python train.py --n_layer=16 --d_model=160 --n_head=4 --n_kv_head=4 --head_dim=64 --d_mlp=384 --vocab_size=3573 --activation="swiglu" --norm="rmsnorm" --norm_place="pre" --norm_eps=1e-05 --positions="rope" --rope_base=10000.0 --rope_fraction=0.25 --qk_norm=false --attn_scale=0.125 --bias="none" --tie_embeddings=false --parallel_block=false --init="uniform" --init_std_qkv=0.0253 --init_std_o=0.0253 --init_std_up=0.0253 --init_std_down=0.0253 --optimizer="muon_variant" --lr=0.00306 --beta1=0.9 --weight_decay=0.081 --lr_head=0.00444 --warmup_steps=200 --schedule="wsd" --decay_fraction=0.31 --decay_shape="linear" --final_lr_fraction=0.05 --batch_tokens=16384 --seq_len=256 --doc_mask=false --train_tokens=103400000 --steps=6312 --dataset="wikipedia_en"
Each number is 128 + 32 x the weight over its row's rms, rounded and kept within 0 to 255. Layers, rows and columns count from 0. Numbers have three digits each. The size before them is the row's rms in percent of the matrix's.

# layer 4 attention query, 256x160, rms 0.0845, rows 73-116, columns 0-159
125:041118151070163127138149070129136119150115132099170148183163095189132102090160148080140112161150072131093161144146153083078124125149123084127153129110128164144107171149158129078134062094114114113075110172138111104091171208151106112133092112142144161149068106149100138158159099126152135144141156063088120108106170116129116164081112138140086137159141104129111104155110130128085127118180131116114160059124107116117148078219138097104136061114095125135177115143092183129023127121112151
095:127145164177049140119157115127143133081090082105158124129114091131205148077124138102164165134076122134147121120150144133140131167166146156189161087146157158091162092138090115098159139117151116182090101059163077053114131078114141198137183109167134144105157124137120104112169143074104156112127088169152185204141124158092184119140129119112178123061148148108150132179097123119103177151093159136162174136116160162112106139066169152154090111164102088098109144141147154088181140131098153
106:095113068120139079110183152116128089156031093145132097093142145117131103105135139120123146123130110149102142175099058169120141105171049149174050117135171138165127154108127128122093124156189130139160084081075193101171128158123141162086123134161181103151126164139104164178106097112107150148127098140067093138120100139112087116115164129055109093115144093217081119173121151174124197119146164085134126169119128147169121190103079130124111084148134130099129154124135114109126133096185135
106:120124114125158113132091141148086086128143130094099113167217095129143155117168125084185094204115054107140216183109129130114114148088126099140137180143092180113159192086159065104138076135094067164105138078122144109087127098137142082136202130162097137081099124146139121083099110149126167136166074145142149153134085147123130180144131137159126120111152159151166121166156095127151093157130091086116163084117119211086101132093148142110142118193145170160131102124065124133154136155114140
110:115101131141108116136061149100075153057158056102220108145114089211165171062077157106099171079126123138124162124160121110121122107100081115107120137163157112174129120122140113106192119122112134127142122082163095131067090149105152115139111114081197088194059099137075114139163072141080075099139161053113124158140084170154173123127126111188119135118110157123094131108101094132122171107139163139164165150137157144147104114124093126153137121152107149107104103169141156110110174103088148
098:119128142110116138111136082110147160076160115150120126149126112112139145110142088106160073102101122145115124166119173073114157175093152100090165160149103191088112144081095153115174136086074092114173100176169134115142142127076144126174153174111079127130115126232165083142089116144098117051115141095163112095120136077172161074106049167145152133192096061199155138125097109151144114141097125150172157098092185130111137057148143067137160142115078147109132142121111143105125150096134109
097:127175130164162167136073119138104159116061154128119199092159154118094162146146101103083044139159107116116140105104139165084078145105125133140113220119092178134165161078158164107098127158128160156101153158065145175124142091116097091124073180085170153122102128062162112126143162167105144138102153117143181164103163085211126130135098124154102153159131066175129179116100111114053113156155134146116131118144078152101113144115138114149088110130096151188161150102132113126149153155124065
097:082157204140088156171151144119097131087087144066082114173137132147114143123082113086192176149132135121113123136165155166175123136151145121111126137121213193110105132133185180119125109133121118149207075093147127129182150074117229163147102116069144163090133149171124135078085120140118081132155140141122183173140157110117125151165117126113091115141129134162178155158096124083101157171139145157106154171103144148127132234093113135116158116158159121094118142127089184102150131152143107
099:177177134132121164122149195119123081131127187159112149132125161149102130134126156111155105151115148091122147159174179181163157178150161134195111111160113133158144155102121196205089152133138096092126116143135168139123146143162114125182132168166116130155191099153052096163079148158170101178099071174137168094147115166155171080158082181121104176080150138142134183148090186146138126102145194162125134142145176151166170096167147176124146179171099112122095135129116110149153130169105101
106:128106159175164098134070216136080095100177175108143086118099114099135095129123140157166105135133063178119140125140153080152180135182088100145185108157146147094111094134101062086144102130138199109130162120116104110136131083123108070121080132085145137081132148047132135124130160125135164120124183124083094109086111194154096138091109114128144162057152063136049155129134121125126109169149102121126081134151140174160082097091131181082090102141104102120174168127092108109162135128122152
100:073147126163090121240215107136098143128110104125058111131126088115124119186166197082069153127115146126134074135101158123133208116133123127147159129105068132083117113115077147112065117110094144081075136178152158128104116105153153169144118090111096106112135117139139163111110121153078184081141143142185174133123170146129161157110100180111102069112104084117140124146134117161170115129146169120169081125133116112106139126093129055094080112199094091129138143128100147136176122169107111
097:135127122128160105096143160127116096133068111138118098133103080114126126110134143182081069055167139126139114079075142148151123152147189095127061129100120153094101135150131087131133143145071093147177117126123135116136151117074166156140076088101117121110121167160199144093119125060094179165123155139104130184051180072117120185149143125093230165196103118236110157124142133160145121133160121144120102170160115156112116131091081148133095138162142132109113166114123084115168139102146137
101:126134102137142142140111097100163136129201176108086178068104127148141027155109097104105037126195166107110115137129102096081084110119177166098122147130091066090124090115128154124127128102136209107116108097154143143157134161144215148099137117136087163133108126187126079128159128134162099094121124136131079139130165125127149107166060125180067108177112118098134123126177152125122098125114159139128141178142126069163158102188120116113204141122133109201120058127132132093113128129119109
100:123113123079155101101093178133165086093143175095133141088158130112163152164143123141112150070132091157180126078106164121079131121087121213163155126134093101123114158127122080155140135137187147095158141083089150142140103094140174100145081140061133160099132104187119143151092115137099100070074059154141191120168110126125058148127096099104165086099165107142158068155144134108019161139111084147133087113136169092161138118100134094119076098109104111119152130189133132120109111154074117
099:141094147098168120164140148160092090071137096125116121100169151122145134170159151104153195138160059126121131145132129144117151149082101058091137147084070127099107181119120145164139138122097172086087192129133169136097115175179145113224099158118126128200135088131198154116132094149136097084169125132080148168185173171172142127107097151110094170112164109068126143141086090207061090116137069165090142124097103099116163115139132151104091146118099098122148130119109108145155103151158127
101:146103145126117124055155157070128155065186157169098189160119132148118164135034156096152064161142107082102090159141132160158087108135120105119048118136135100094104154128134139151141086091095122085151153197156140131202160136112093093126120131164101143109144124156175115069173162150127090145131070100138126174098108125104112140184096112117148145180158120122164104131157092205115099113115071094123166109125119184070147069112126177102154128118115161154124131163139078134116144073140113
104:116129142112073106108081200140158069128116200108126093143114127133114125103055117132121151161112122134184090123194140141135111119132139139100153152154119174138138182100154094142130130194084138145101101151133170136177111162131107203105141159155101088057139153114066144173098157097177109179136133084190137152098076118119131141160119159118115076158048073147178116099125103085136152122107113122163129145114144159101177076102104196086069053149108117140138107139122130114174145117130082
109:119101166115072171113113172143092135131112094152158197121185173136128158151163150108186156183115117084071132076143142188164108122104110155131123164148188171094113139118139161134140115170164152169098125137144098094121125150093113129101117197141105144142100136086125099066139150112130144098122144175107115107156164115163114140091112167130094043125081098108080113104161099049094167146155128113108136100044131189116192132117181081140099108113115109098118166181175144149209120136111139
106:148142173086106158149166062127085108114106086171102156166109145132111139143107162103082143123176146115185121137111101187120172140059137121105065108116130122124149148099135042101113138124150079125102092104128147167186081130115153108141142093129159177080158117160097093204156090100095118085127123183087076130175121113124153180117178115175122163122184144131150135126103196155100121125145172108153158136117189103125195077109165128149113166159095125122071151050134118130108151172130163
092:149180149113065143068076117172159134169134172132164152087152179066155205121105159130102142161170152118112146130132139092119144093124135086157106129132159132126104111115182127177185144133152102113120132137088100162167097075091109054093091138160142185147113195122181126083139080118135157078111106096099080142139073143166151147122172114178098138117086085083116157084106081169139082120153092097135057105166115125183093130118127080101142170121111148163194105136097146113142158146135144
089:223071081120130070165133155042141105134174096100176137152127127116186156194151124118100162089137040195088122125137149116097175121094112164128151072122148224094144106101119162148145106119144167113122174116094174159119151129123134116127167168057150174125111117082101141086144157123161119079100111089113119128120108104118131128120144125158097104154134095091118123147074158098086167148130141106130132136172066097202089134131138097143090082130108136089144125082107149112133107111099086
106:130146107109152149122140140082086142115209115097097146148105128118102120146184141064070141111121129087107144125079163136149074141125156134139063116162145100157133087106101173158131076173100124191138119108118143167131138104133159132074137137149105178154128121112113101131133143167125143119104156160140117119061161164194162116200188157131178100108069211139179106112137113082118134165097102108091178089133147150151153083152090113138146109129142113173162069098115137198177087140194064
105:110160152134058168130127117109086157134145134195220120153126105163125151121091146090169147113187105131054179146129145100155151180157156112163163083128166160095140130096179114144105148161131107076153119161108132118143152108145154081129113179113143164142075178202098109117154149086150181090130143135118111151141146185139145129181104129143138109126082095135143133140168117085101101218035158110101127107148125166175132082127132126091148166148092169177150138125099133077134123136052139
108:121107139061208100129082116192141121134145149117101181116104125084163121140118132185164160134104156126119128109127161171124183113100088143095127098105178084188112166126162126165176110132135154117110097152151189113105119068106129079150135131126156089090135098161143121143153124121120077127106156110159105086133081133169107110091144107144091110108106133118145129145124180108100145143133121177115102121096200099098107111112097070118106026072122109167117160161202065117071075214109146
110:149209136138095175093136083128145103152115101128142116143115097121135128127104137128106127157087118140134175186071157184089225110163175088132129129166108140108133142116124113134121125075133080188052143094123131145050103122098102146145109115172147140123136137147068078135143101135157206103196136159116128130075159166118182118062120187122150115076132148132143088124150147126209109120125187113162090090085110145081119117130093111114215116139115132100117087118139156086125148174132145
090:100101126203112062179145124120185199142090136138119156128152096194152093152161154091111184101093103175148116157155123193100146165136158161098097143115186068118068164196139132132149121082134090106109117094113095153096124159115102156160117126097156135096162125083132079133180126087121144129170120156129124115150156097143077129117133180129137067126156130149162126128102180137165113142088081066180153165118127167170180170170122094066132098111123153136110181157173116166142092106162097
099:157079139120151100113155186175048111119190101167122145157187107139109186121149145074111132203127088134109136105081177160149147084118098118115132168145140148175149116152154116116137108111115099104110110114101116098141181150106128167101190119116102085206132099108151147126139090160119147140164048128164149132089164169075141074104112173173084124220064143126103101123106154138153151157108128126088133111114147100114147106086122153160168183197091121153125137155183154116162167138091114
109:080084132172133101134116051121131130094122128126096082116115123200097117160115134116160180135196104099093106155136094095180110096163113162110143119065075113141071138168153133109066178148204105107161135104092107070147172105098145128080126153137141144121121093095128172195123119108170072077127111180150119136156143188108151138151063141164086124116144140130173084106105096090115163142160148167121143167127165100104143097160094142156173137104127076165136199132177144080173104152136118
097:142060125050182072071106150092125174117105111093143045084184095082123125132117089151160185177160118087123101090128141173193126188104132132154128139129131132132133113127173089090119135079133102159172140061124103069171166167153166112128095155152125157143167143106132107117139148133128118112126070129043101153146101168105116110155109120095085149158144157115103124164133116137124229130098122123063144162162128110120142195106113139133113095119084124100096136108120126175122188090119135
101:118147168101103181114106154157104163110161169130084131153138170071123164132096194090129135098136058160161152119137161087166154145150139137102077158085117085172156092069188152171165155133095110152154111170121136039085162085116124134142120145141167129129128116115148104152168119133147075101155162084126158188138183149171142119114118171099124142110171182129122141158144124078123132140177127107148173097185116138069148107180135164154128121142105124123170122071128163139168057040082119
099:104184128146154153141134065148115125114176140139142121104097116153170154125092199140175140060118129132100180104109091162140179102115133179143135131143123160065175132077164068152128106109157132117089139145156123086149110187155094151120077097128189143088152097106094129185147052110162164130135151139140142162145128108105133158152164077127099106135116146096148127142176085091188080143157190161142119179151073043097240130096156124143116133125126111136122165098129116102092124110150162
092:153118164134142124155148125193164131162180128088149122089082212122162125105198185125171078115129175091185168124112140105089133094140135169152144139069120112114115106069118144118098135122148135138159151135097065115170128114144167145109092077115144141163123128105143128191101082105153170099080188130161146111075095164174142133147110139107110158150150157124077080132144100102208099116139136138113132073092115156136164148186226182140111134125141157165123065098115102114178114097095104
087:166155116136142150125149083112145140114088087140147192114087094099090151111090169135107119108126165097116113078171189181202114081131101140144141104100143084126104189087113115114134115182132118153131153078120112152147183099095103084105099145126138149169055059110150183132138141156189125111074123120119172119128064187147120172164188130091142181126148132094150091138103127123171107114100132191076164117080126115129138105117114202115164120122080105134130121096156062134155120111154211
095:079094101131121160111104095133119134128083073102117070145134152089152132156155081141070157136102207096161047112129111134161078125122134175193163110089097092119148184163103105108091128098165107107090119142124110141111129095168153160153141114146130050145068140096100122133155078041118131115065102125144124110090137152134175137091106113197083156173151111150174169127146163144160157121180122167106140143142124150153106093132109160127083146099202128134120072116180173128175069114122126
097:117127166078125119172136164148092139131210153116144126109098134127149081174145139056158144189144115146059117096091151137112110164120124119218119127133215174199089129138071152099117135151172124188143140107125083160131154113133177102149080118148092118134179100169095112185109098080146148119140124072088135190116129116158104090131169131142140105105154174095151155137087132121113157166146158170119111103077158119142156074168130093142129093148126184154159164144106042133115127154099160
105:116125156103090115103152135115202134123107176142174075127168100154120147170152141177192135092166144148032153135127114152150152129123111120206151120078073134127062163132132113140109144180049089108203075119163100147163128202124134173122107138145124125162072172132162149086156097133078188112152110122139178181106150093120208043155185116147121129133140144107093077143124155097175151165108138150130095135122125101153156137145118130122132158116123127077133156152130164153138126113132139
097:118094101095167127163148158132134070157131072119160061134130081074128159156118111138127135136135152166181183123128081140153115117135103173070121177146129108159126108123137113179151070175175161101099141136093144119082174066081188119114164081106185102115069042137123123137133138120102144168136127081131155191126086102114137111128149128125117085159136138084148165191089156087133167131154124074121110141126184104096085199104071115140091093178141148155146123121118134156074119198115127
094:107120106171113108124118147158113090149164110074148129090146102140145156164151109163129170174089074124145138113149116193115137096143085121083117188177083111121130142128123058101118118153189081094128106119092135146124085173108119128166118089121162136080183164114063135088093151120088155070198096111148107144131146133116136126111150137160164096072141141106173133174091128080140111097056156073182151119109143179111134065096098143150077071153182185123084151151131182106130153173081135
102:127063134211141135124145115119146121104193149145075137191084079133110092150125126143112160130147130140185122143118100140153113142107127165097053189124196158106110094148125172201186125181088112132122183127147127140183107134138138164160121168089029102117095076099115063134151130100133142159166148083122173097075100139146128066139162141128118104142085137151148148110122079193148070127164159127089179150108144109092132136080118145088135143142068151132123105079118157146106140103127149
109:146085173101141110157150211165109081154109067153091055153108140142139082166082079139106171085122114120093161153110121077163131142156112134137187120189117108141145143091073093114067139131121127121089096113109140138153134162145135118148171096145178133184122210115165142212110111093108117115162147155101099123155090094122147120153097122139152127125106111115165169119172107131128208123145149082151181094150160064109151091132128124171147041065091119097149103095113128122114164133134078
102:128143129151109157157151108117108066131130161097075173081170160121136113132104118116085086141138130158133066097110138097099146121128106094133073115150124152086185151070104137155132160178096178141112161187076165171118163117121134180042111149161108113067132164121056159143134140147126134103093097106145170118112156075092146102147075104154145114130114157203140187175130145133126126016158156087147122126184074153133200125128084089162159130162151115092141135107093124106122110155149130
096:139113074095146099132150185092062086167113124139220126131120110125104158084132152122137154127136156160083168090125151174215140129084175093120119158138109111114155115078149070107119122188101158141143135153131156161138134144119096171102101101106197174134166092142110130120113102137141187154108150170112056174124043140135089200138143087128111149130118087135141142158185142109134138097125087072168150153121150146121107155123117175141102178178131087142106146157057166145110070105160162
090:083080115126122146156159162147190132155130108051134107065124153175150154159157123117147160162151139202131119102115079099097155124120157139121032135132125130167104126106120116146154120145102160168122181153089147118118077170111171143035171081089122125138158072133142111148135116049108117135132101036152109122103080165121107116126115143103101156107141100103146154144101098117163132120042137066164191094115120148125079134084144087133078130128117179144104075144141099085108089118116102
102:119120089175110138171115147099115083102121141125157118091152161128121168117118211102069114091125115161100182106149113051092152076114147156086163125134069108090173121132142096139147139080151120105079134141159149127061042170081097140087103132120136184122158069132135146138122108128130113101159135163100124134157099176166109139076069143110112152108154078027045107130153121138100151146103085156146163133139087119094115110126109128108152125139172140121144091161125206158149151073171152
# layer 4 attention key, 256x160, rms 0.0862, rows 73-116, columns 0-159
050:188176126145114120165118156124117134108156110164110135139080118147149162107094169131188101067123127107165087179126165092180149142018134131154106229124113082053155126149132173190118185137125121117138134141116160166142120110112164102134143100098157108180123155108134105184137151167123095160127213158141150150154103080140169108100138135155116165119119136152177170136138169098125126115084113147081114180134131123151092096057092175189110151149170120171117103097114158092138123176106127
085:109098120177111130070123148160070102202147158092158095174105130108109078101125117115138149131159085182103138127135124141094159182117097088133142145172108161070076093144107127164101092129127059116142097167133171082162124138141141115160041083154132082121158101145151142176100142089161132118137133128102118137114142112086143147092094124088185115153158110113149192129111113074177056142129116086122095062095119154051149103114104133131159087150126217146143136127179126059102115104140171
105:093150130214134172132151177125151116148125217103121121189103175170133156146131121107119128123175137122142118103110117074103105120106110126056113138114072098128120122091142116111109119099118125117112171170174117162117113140077126158122151114170170123193174113094095187127111150123065104190085169113185157102101133147129076202171159108136172129141096104077123126121111150079109152174129100110126092151110113213123151091157183197163132078081116120087103126176102174119171127126147111
097:141138152105144113157157173101105137093134079085105168125140150090129120112079148138146144148124168171183152137167064127076170132127157137101106125176164092103128084166105132172144111145147153095139148163119102113152066131103130126153071142103178157127129129153109059138175090179115157167142128139057126113166072097154196146074147095180096118145115157122165116135094105129099127132139096127051069107138224055108094130071115174198151123143147122162144100141135085097165122092115085
104:132148145093106122071116071172078129163096160141180160072117156087120051121156152059170119123117101130075094110128082172110119153051128116163144136097057118117175135095095068108129098082183081173144108105115110175143182117165085143153150107106148082099126123110130107099108130121164117086176117133104133109098148106115141118150133163133114177108174139099121100149166165073168092165131155028155082146184158157157105106087156120155133117155122154183156118111114120082102130136099102
103:096144118110166136090104104166162054087166161209105087154145111108144104084095149114147118093136108103153149125169123112165120103158061144103115093141045069143102111137123102153167169144139171127115087193094121148135139122220147107080122085056122150107145085070129122103115161158133149095161087156178168120115107154111154116133128136113127193161118153124097117088145142152099070147084096128172119163160196109142090170086116112125138123162084130131141121106196110071150139103074152
097:100077134095142145109176070147103117099092104117173132129113138151126110131070128153146148190096169153097167191074113110181148116142162151137185106161137149163091139129100165098142114060106192089167155094133122157138144119149166163112140122081142165134099109146105169171158116081115125112171064085129108154095076149134175118101108147073056131153111099119177108064177116156172118149169113109155094115129172023158176135119133106142117156138142097103092051118153129136161135155105105
101:161105083125136065108116140132093140139121099061157109137135116095123070079139129134152188079131126109112207077130119137078131123145114077124165170114080136112098138143137083119142109058190159022112134148128118087159158129179105080145176131062145123158127099209142128126113153154154160134112108094125060103111085108167176097076151114091165177148109181100152183118127167146165139147085118129143138110157109129142146101115115144108176065117119136089113110096115159114169185087120136
111:087090146085175089127078157110109107177123160130158051094093149173155145147118165235156164094183134118067116117114138111106075163091119171089131174140146152123058090176093128169132098123119094152168098124154145140159133193114149132151111207104121189132165114197120109114135123117169144125109121103123117183129146139122123060143168152107180154209149104171078132101139146097124140117114102152098104114178110124138160103097124167103157112138122092107124122091143110151129183155171164
099:161125140176148177158186162134116135202167142188112199107158147142127102139113142140099162165129164141152105138181128103114087118131214135194152139164123101199138169122069182130164092146102106159140042085127087133097167121099116123158101143121074151140191149093131183113152156100104110071195164110097197154111071143122109180090144124144109099137140139170105124139160157117147133056155179127117116144129091106159133130097106126148098128159145112096120160076136140095162114134166130
102:158164068136162154132123078101158116123095114109110128135158109117091139022081097148107109162085127107136145110109124141123148117178118117132150100112146131163172119141166109183120135154148153136116129172094133096092122114093168145082138130101142106182164091083130077193078209116140103149210131136089129075162123119147126074075162144125161136185162105125157127086136155103107053080108155161156135067080133123133192146114141149095073128096079128149154120148182177063145119126155163
107:140121085119173135100129150150155142095153188137133137124130151114134099180123049107070143157097155143127193115115128117113091103168096157116176041084089142096135110069126153160105195042079153096158113138139133128129169118144144118109112189086173172176173100128115170163198157118122057114129119153188140092127118154120166156104125099180150118092139155173140149138150113080123141175119095175149204093105112192126140128132089115130135125183132121082113102147147133122112087184144123
104:119163115127077140149153136127191059144065078125119121079145127142134173106158153082171105071095158122085089116125167085117094123176145130129141099109151068127131192201156130079139142135138190133128184103172087120136109161187201157078118106123160143098138105144122111060109132093164117147104131159151098137132107092106107129147086133093123135142066090136081246113105131112094154134117062154182103135172135076176124130132121087086154102146169117159122160114112102118143136132113135
090:152130105153171170133091116183080133067098120184127109179137112115103114199192084131095172134184075076124055132154132055169145148152108164133118153156152070122146071163136142135156073117126163113113162139139125075134117160120176135131103142130152101196131135114118134193163141129084175142141122139119106087136057181093123133149093108109107125130157162132055141091127135103171146085147131095114093162198101104153061117142152106140137128154121096128154109128093145111184142066169095
103:151173133106122107099037145100110161068121125173161164099163133103105128064095113141137113154170131111123130113117128115150128156118127169157161131180196171129140063181154112206135137155064114118124102115158102103127182163141085137126149155160132110093087153109151109178127118131060106138094124119101154194122142118189131157052093146112083081138121122120093108151130186141118157155133145094203108165201174124147101184145136170114140154135032107119129144157169149139118130170134135
090:139156099091077111147137157120138120105115095136121168130068097137118122151127128172147091070166124104123154131143094133027073164091136179102145088121151104150075108167110186151193194084143159114136090115081093140095068124150106115118125119053102170085086131148149067129109137114174126157086164135085145117078127115124161126130155067157116139087147168093115147099102105206183168141133089128148100118067129119151147193145146169126189155138148073154098115162176124129101143139126149
084:126073172197072190183150169126126141173133136100119107128055149127119179145117120129113194091148125118148118141161116185094130125111144155141137110067122109116140111156113130193108176094174156115127140103084177162148179156105146173106110132137121192135130095122124137142103188118128092135149155135109092114132151077107185105120133138119188192125165173118115149204149160174157155115181121125092090135101097110185097131094140092125164149128124070149139119040149164107198188145143123
107:119130156107078103054081101116079125086096122133194099186074098110193110172132127122087116119137190156175153124121129127149142101099142127199115131117049152098152136157113140101145105086131147075187105121096147184151115081128186104111194094137127103088096189178169162123134121153130111119152099092071084167111179126161156100148115138116191116147144157122152089141124154182096118096140103127117100108138157095054120182110132127151115075134143100124142100157172177114176123138152079
106:123129120131123093125123080115048138127081149084108074116130086124050124124112124165141099111157091145136122130119103080164142119127127102082152140090130201085122102081149068115145077092135129183126105171149073080105073143141088173086126170166167122095109124133138108114105126061107127178124080094107166210096122082146086137169124152199120123140109141187116124116150163046074115114090069142124171086115101170131168151071088133126133124161138151102137084126108147103112129128076116
090:141140185112117166175142079146072122101163081101171174108144149088114093137110114117093088161109155134092142150189108094107170109206148134146159096129104183157135159061117116123084124147125192164122137088091113094089093173157119135120149134119082148048095165101151156114112100135121143142157136170131132149134154154153100179222162116136076109123175138090091096079164131130105146136152091097085087141135118053056101145141195122070175139116128128085117143163137165146099150140133143
090:204097166113181161181099066115092174147109190103075186164127100109148109111161148091081145146112114146146056130140144051109154103141133142165128132161146083175118144161152089083180127087043068133115133091121081075124138194103170173102138146115101142080138140125105125149178134122134121142108137059133146097153176159153144117117115132080106157144142156068097165133137175150097104152162127105156122167171156116166074122160090143150082124070138175134167147146133112117145113102131119
103:082097155118093127133099149090156165084082115090171164151107110139123095146158159096131069137168151112149123165141165133090159154202148142104146104131140139116109137124152083101122188078142141125137157148139143104124069114135127078108166197108087130111166078187089089140186106088168118119099095126112114157130090131133146078168155123097133120186110083175116120124138097148117206100133124151080087128178202140095172139141114118154067150113182211120143145185139105134104176103050153
099:149161124145081157116123103197075126135124115123147119102143109129081054155125203169141156090091159137116091130222174137092177130162115137099151125091128099182097173188086131188107119091132155101203147155111060184127135109153130108130156147064149151150184126194161192074130138139123140172150099108101104122144118129105152103158099102164114132184223109138090103098157182163128071133109085148093116113108143108144128129155138161131098165154134107141133145108143134139118148171145136
099:132137069119098146101132132122141158096125121136092163124133097090144124177166089111112106118153115169124172118138064085153159130043157149131118104163154152117113124142134148094137124169146107172159138126105149144077145185153169189134178160154133109155146173128136137175086153166135188099156163113095137201099084093096147089147150115168142048113096162171060097113170100144169133179133192137127095155152102156136061123122169122050101162137096167080089069122104130077143167157101142
105:159126150082154091105169106097127086132131172096096117147149184138193100083078141091142069150130122147090135129138101186116171068151162116153137114101082107101100160140170111170078091072116085151133131159166173158081096169112132128133095127117144125091205110068161132116138147123140157129166057176095124168138146097115141105190146105170140078137096118164124155140126120122055042119101158143088138078130088104084133113096137138135156090158097193142055141102118116117145184126125144
091:205097110051160141102153111132132087139134113098128105094119073142137140123169134097105163094093060143155144169150174141128166101122133117109108137071125159151159097176143127132153156111128025130139132122146153168071126159144113132090191143160109074183171107159139142157122122174150123166103182078176131151125115128078126174112168169050132063074145155152156122146134107150119148122123132102137089127092083154081174148129114181158146177123151143156137122198121152089172173152084094
091:098100138133115061117105111065110144151111118122195123164131163111166089083147095106108119152120123139121117133142085129081077155137107194126064101140086104138127137127141077125140153084108153108175138089110149174147077155128099078173128130154154137119079164081171047149145140138133130098171096123105161107120148091190151099180114131145193121211112197144122101156125115119077066128123133176137164125128151039163133157123157110133067066139159140136198124133095155121112092166102122
107:201169134123086103124124124110139090188106122117157163151176143146064088080165085171141192065139168134178086158127138136167118134128114119125107141099113134122085108166128133128125133206139152097127156118127101150141044104161105139123113143143115092096103175149193109148113193102133142059098111063170138132132127135128125098159051133145115156117086100162153163145075137139139130122111141132206121152140078185150129043114183129155142099118161120087104122117182131090105178186118121
097:132141093168125102118091129051163101154088144128128169159115152133155105133183177051136143139161076092152122115121119128143134171067118168059102184141150140072141070074055086102142123121080135074180127129151119081109129142164105128142096133132117140059106121111152148131188076099109120131076192108142124108139164165162112218131064120154187129170119148148128126144145108139080085120154108100160101151183097123103136107140123215088138106135091136121099118080125162136138141124129147
102:145100129139171118183094094082088125103111123149148099117192113133109070122164116154107104169101133194098151120125152181128087099091117202158168170145125144112087136102181170131108175092087098123120140098118116172123138101158083132130150133105104103137129163194111098148176113132128183078161132153167149145104064110146110121149154124049156163198138111110172144148075139115138225186146155127142154144121107117093190174134123114117127133114167128150144097118203078093125185163094163
103:139159128117106081172116145126132162185184185120126133126140098098069049126202084138167088077084123113130114094135165154149188129129164055156120176137145090151140118142114122108130112087129176160173165170141052115055117079111094198117153069125196132150123175111118127136113099085131148171149159153164122137180107091094108103143110124092086124062117121105098167135113115102101127083136138137101167093127142144138115161111129147102142084149059092138077130106101137084135146151133069
091:074183141153148114163150170133084093103104101160181053092126105121105152150148117121132116114078162114114156122138177106204181067139115131169102187179137105170146091130171152124131145180131122119172175141149106142168129012117179045180121140123102171133130157163156160080153109162153125115154100149164085124153116100149117110158145145082114077127134135116122111112176126135088172188148181125085115112096203101112143143147142115127121131156105117139164151118175104089108100095165133
099:136093154082156171136104201063086129174159145072156122149115081167142056140138096145168107121192158155119071101094114107140149134106084161125102115086163177129099096101145120142163157112163136124141098076145128127127097087131164073136114106163094145123073152157180195148153136061179093054136117115118125190122169142118145138100085068151149138123163093149072110114137087145157126183102102066137073154121140170154144093144124145134106125093058127144130108087153141133073137126118088
100:106128065119106189130122163135107084166098137144113106135129184068097163150047131181092153166063155140103159119118153123132121097139103163150096107107174187107148137139099140098151108191147183123136121093142208098139129119090136145155109147198140113117123178103141123132200139102133111117095161107060143100135143142122072094134121132089136142119153143096208154162072140110165128177152115126181146055161097120182131066133127101127155105172157168092130096129126100159122115207096125
102:098144112141124119100119139101042080078137087185129121166109085143094111106157155159097094137108123144104154129144128076138155130118160114157166174124056141141154152074145127090195136115125095136171184171132116078137103155075084122135184154147116138105161122097120138108151082099110150118099124098085064090104095142102168097150084072089129140168113156149072092152165121055122126081073108170094059098130122131111057163107108158155112068162169125146107096175163141138084167145103142
103:152120096129143076124046185174083084120151107130190176153133148081144086120119149133144108066140148107166124102144125113125156074133042100095130131117088149149126135111108132174067149164063114122134085118132127165103125078146116121122182162117177136138108131154145115116120117150119141128126100131141114074186139161074084167123064106094140124155149177089114134158136170113123105102173124130144173092111148133086131093151063144109155100147074109211082209069186119135132075147163120
093:103115070114115132175139126074125165111120147110070084095130153146107150106133122093172097194114152167146115113150128109104090133131095063105125122132180109118131132111140070104084194137116157111133213124146155117156149173122145153109119188092169145231137165165132119129078091149128109097085110065099071127152096082094077135139140134132113146141104188083127128128132139104134123161158145129133096154179088138158167109123154188100089160052113206157134062160095109119177125111153154
101:132102108155106105105187188127078082140079124161105174151116095185149164097137126144161111150132116107127156131158042144098107115132173158108170135107153132144183094140131113140113101150088120145151093177161135110137140154133152144081081188179143147139143114162190112139148131199117159180107127128130156113126129120125136125127071128163135095122082153106097142062119147152116089069155169132106133128009113151150152132086127125144090122125136179227099156151109135091139184127158042
091:111156142146094098137093119082160103125090132136148130127183187063143156171129157108102109153162063101122150059202151131087139095145143102191101156125136098129148157106093092171132165090173134087215078131085155125125130102097094156093129125156067203153133119191088083117139129115148109111119100054158128162125082070086191115086205150120112153109109119191091130154200159122146164118099146100141119133124110108105155118103087122143097136115120130096161120146103138169140149114111107
104:152167090206148183125152066113092166120085147145104173094072192162099148127101190162117095089150136098203094157123204114149119134116106102048132129133165153094149161080124091080103142145094072128138148176139128116155141139116103078123086104153170134174133073113095125126147134121126090109135119130167160100097158100181116128130087114171099099153177131138145120103112179192102172072133126082144111122156154144175085109135132161085168069143103109119123146070116131146104165174104142
094:077106155157171133141181109136110155212108100094145124119104079157153147074137119147150068157109159127145133117128111076118099108215095170164173093132121070167101111098195137099129129152141218140075163142180119078171149165126119169041126096108159162091150103121125116119101123107079112196151131177160126105208157103133102123119142142117102141123147106084133169125072147082147110092107162150085134100130093137145110128114121126088148077070144093113140105141127119146168169081130113
093:106117175091105134144148168099109198143161149072102141095075099140095142171103132138147157170129207138158044161069122169115099171137078131097117119121141123122168085090041130123109133069107140137082167124142087152080127132114092128067181127144158114157151106143170148084170172114107137208139129125087085145120144106145130139098192121198132130142127183164150175142176155124078114101123108131090132163116120114098100102156150161117120167137104104074121123146100154073153071167138128
084:131132145147132144115129118072105133059058078098146157155171108157064176121136164120152140188093130131110112133195137111155134173103094098105050163162143075084146137103089159133076147169137088098140161119077101124143171131119091153086174151151122129100160100134154119143103164187121142194089158106141108107161103078117154129164159183141110106081066125085084131092164117121148101151123135079144045150038132141158148150121087126147127133170157133098147142213139129096135126141140129
095:180103148076130132151147111113105139113116146095114151083150129150099116152073124105167163139138139122153080129145134188165084151134100131148144130136181106138150144190133187105104066140116129123105125072086093184103145124114086138152094131132148044054109159168143113139115129139098125111082200211116115189107124132134142151105116139070115172153112088087119083098114134131048131091114141090133099153125144126154159175105122112104077170198068117152135186114128119032109141074117116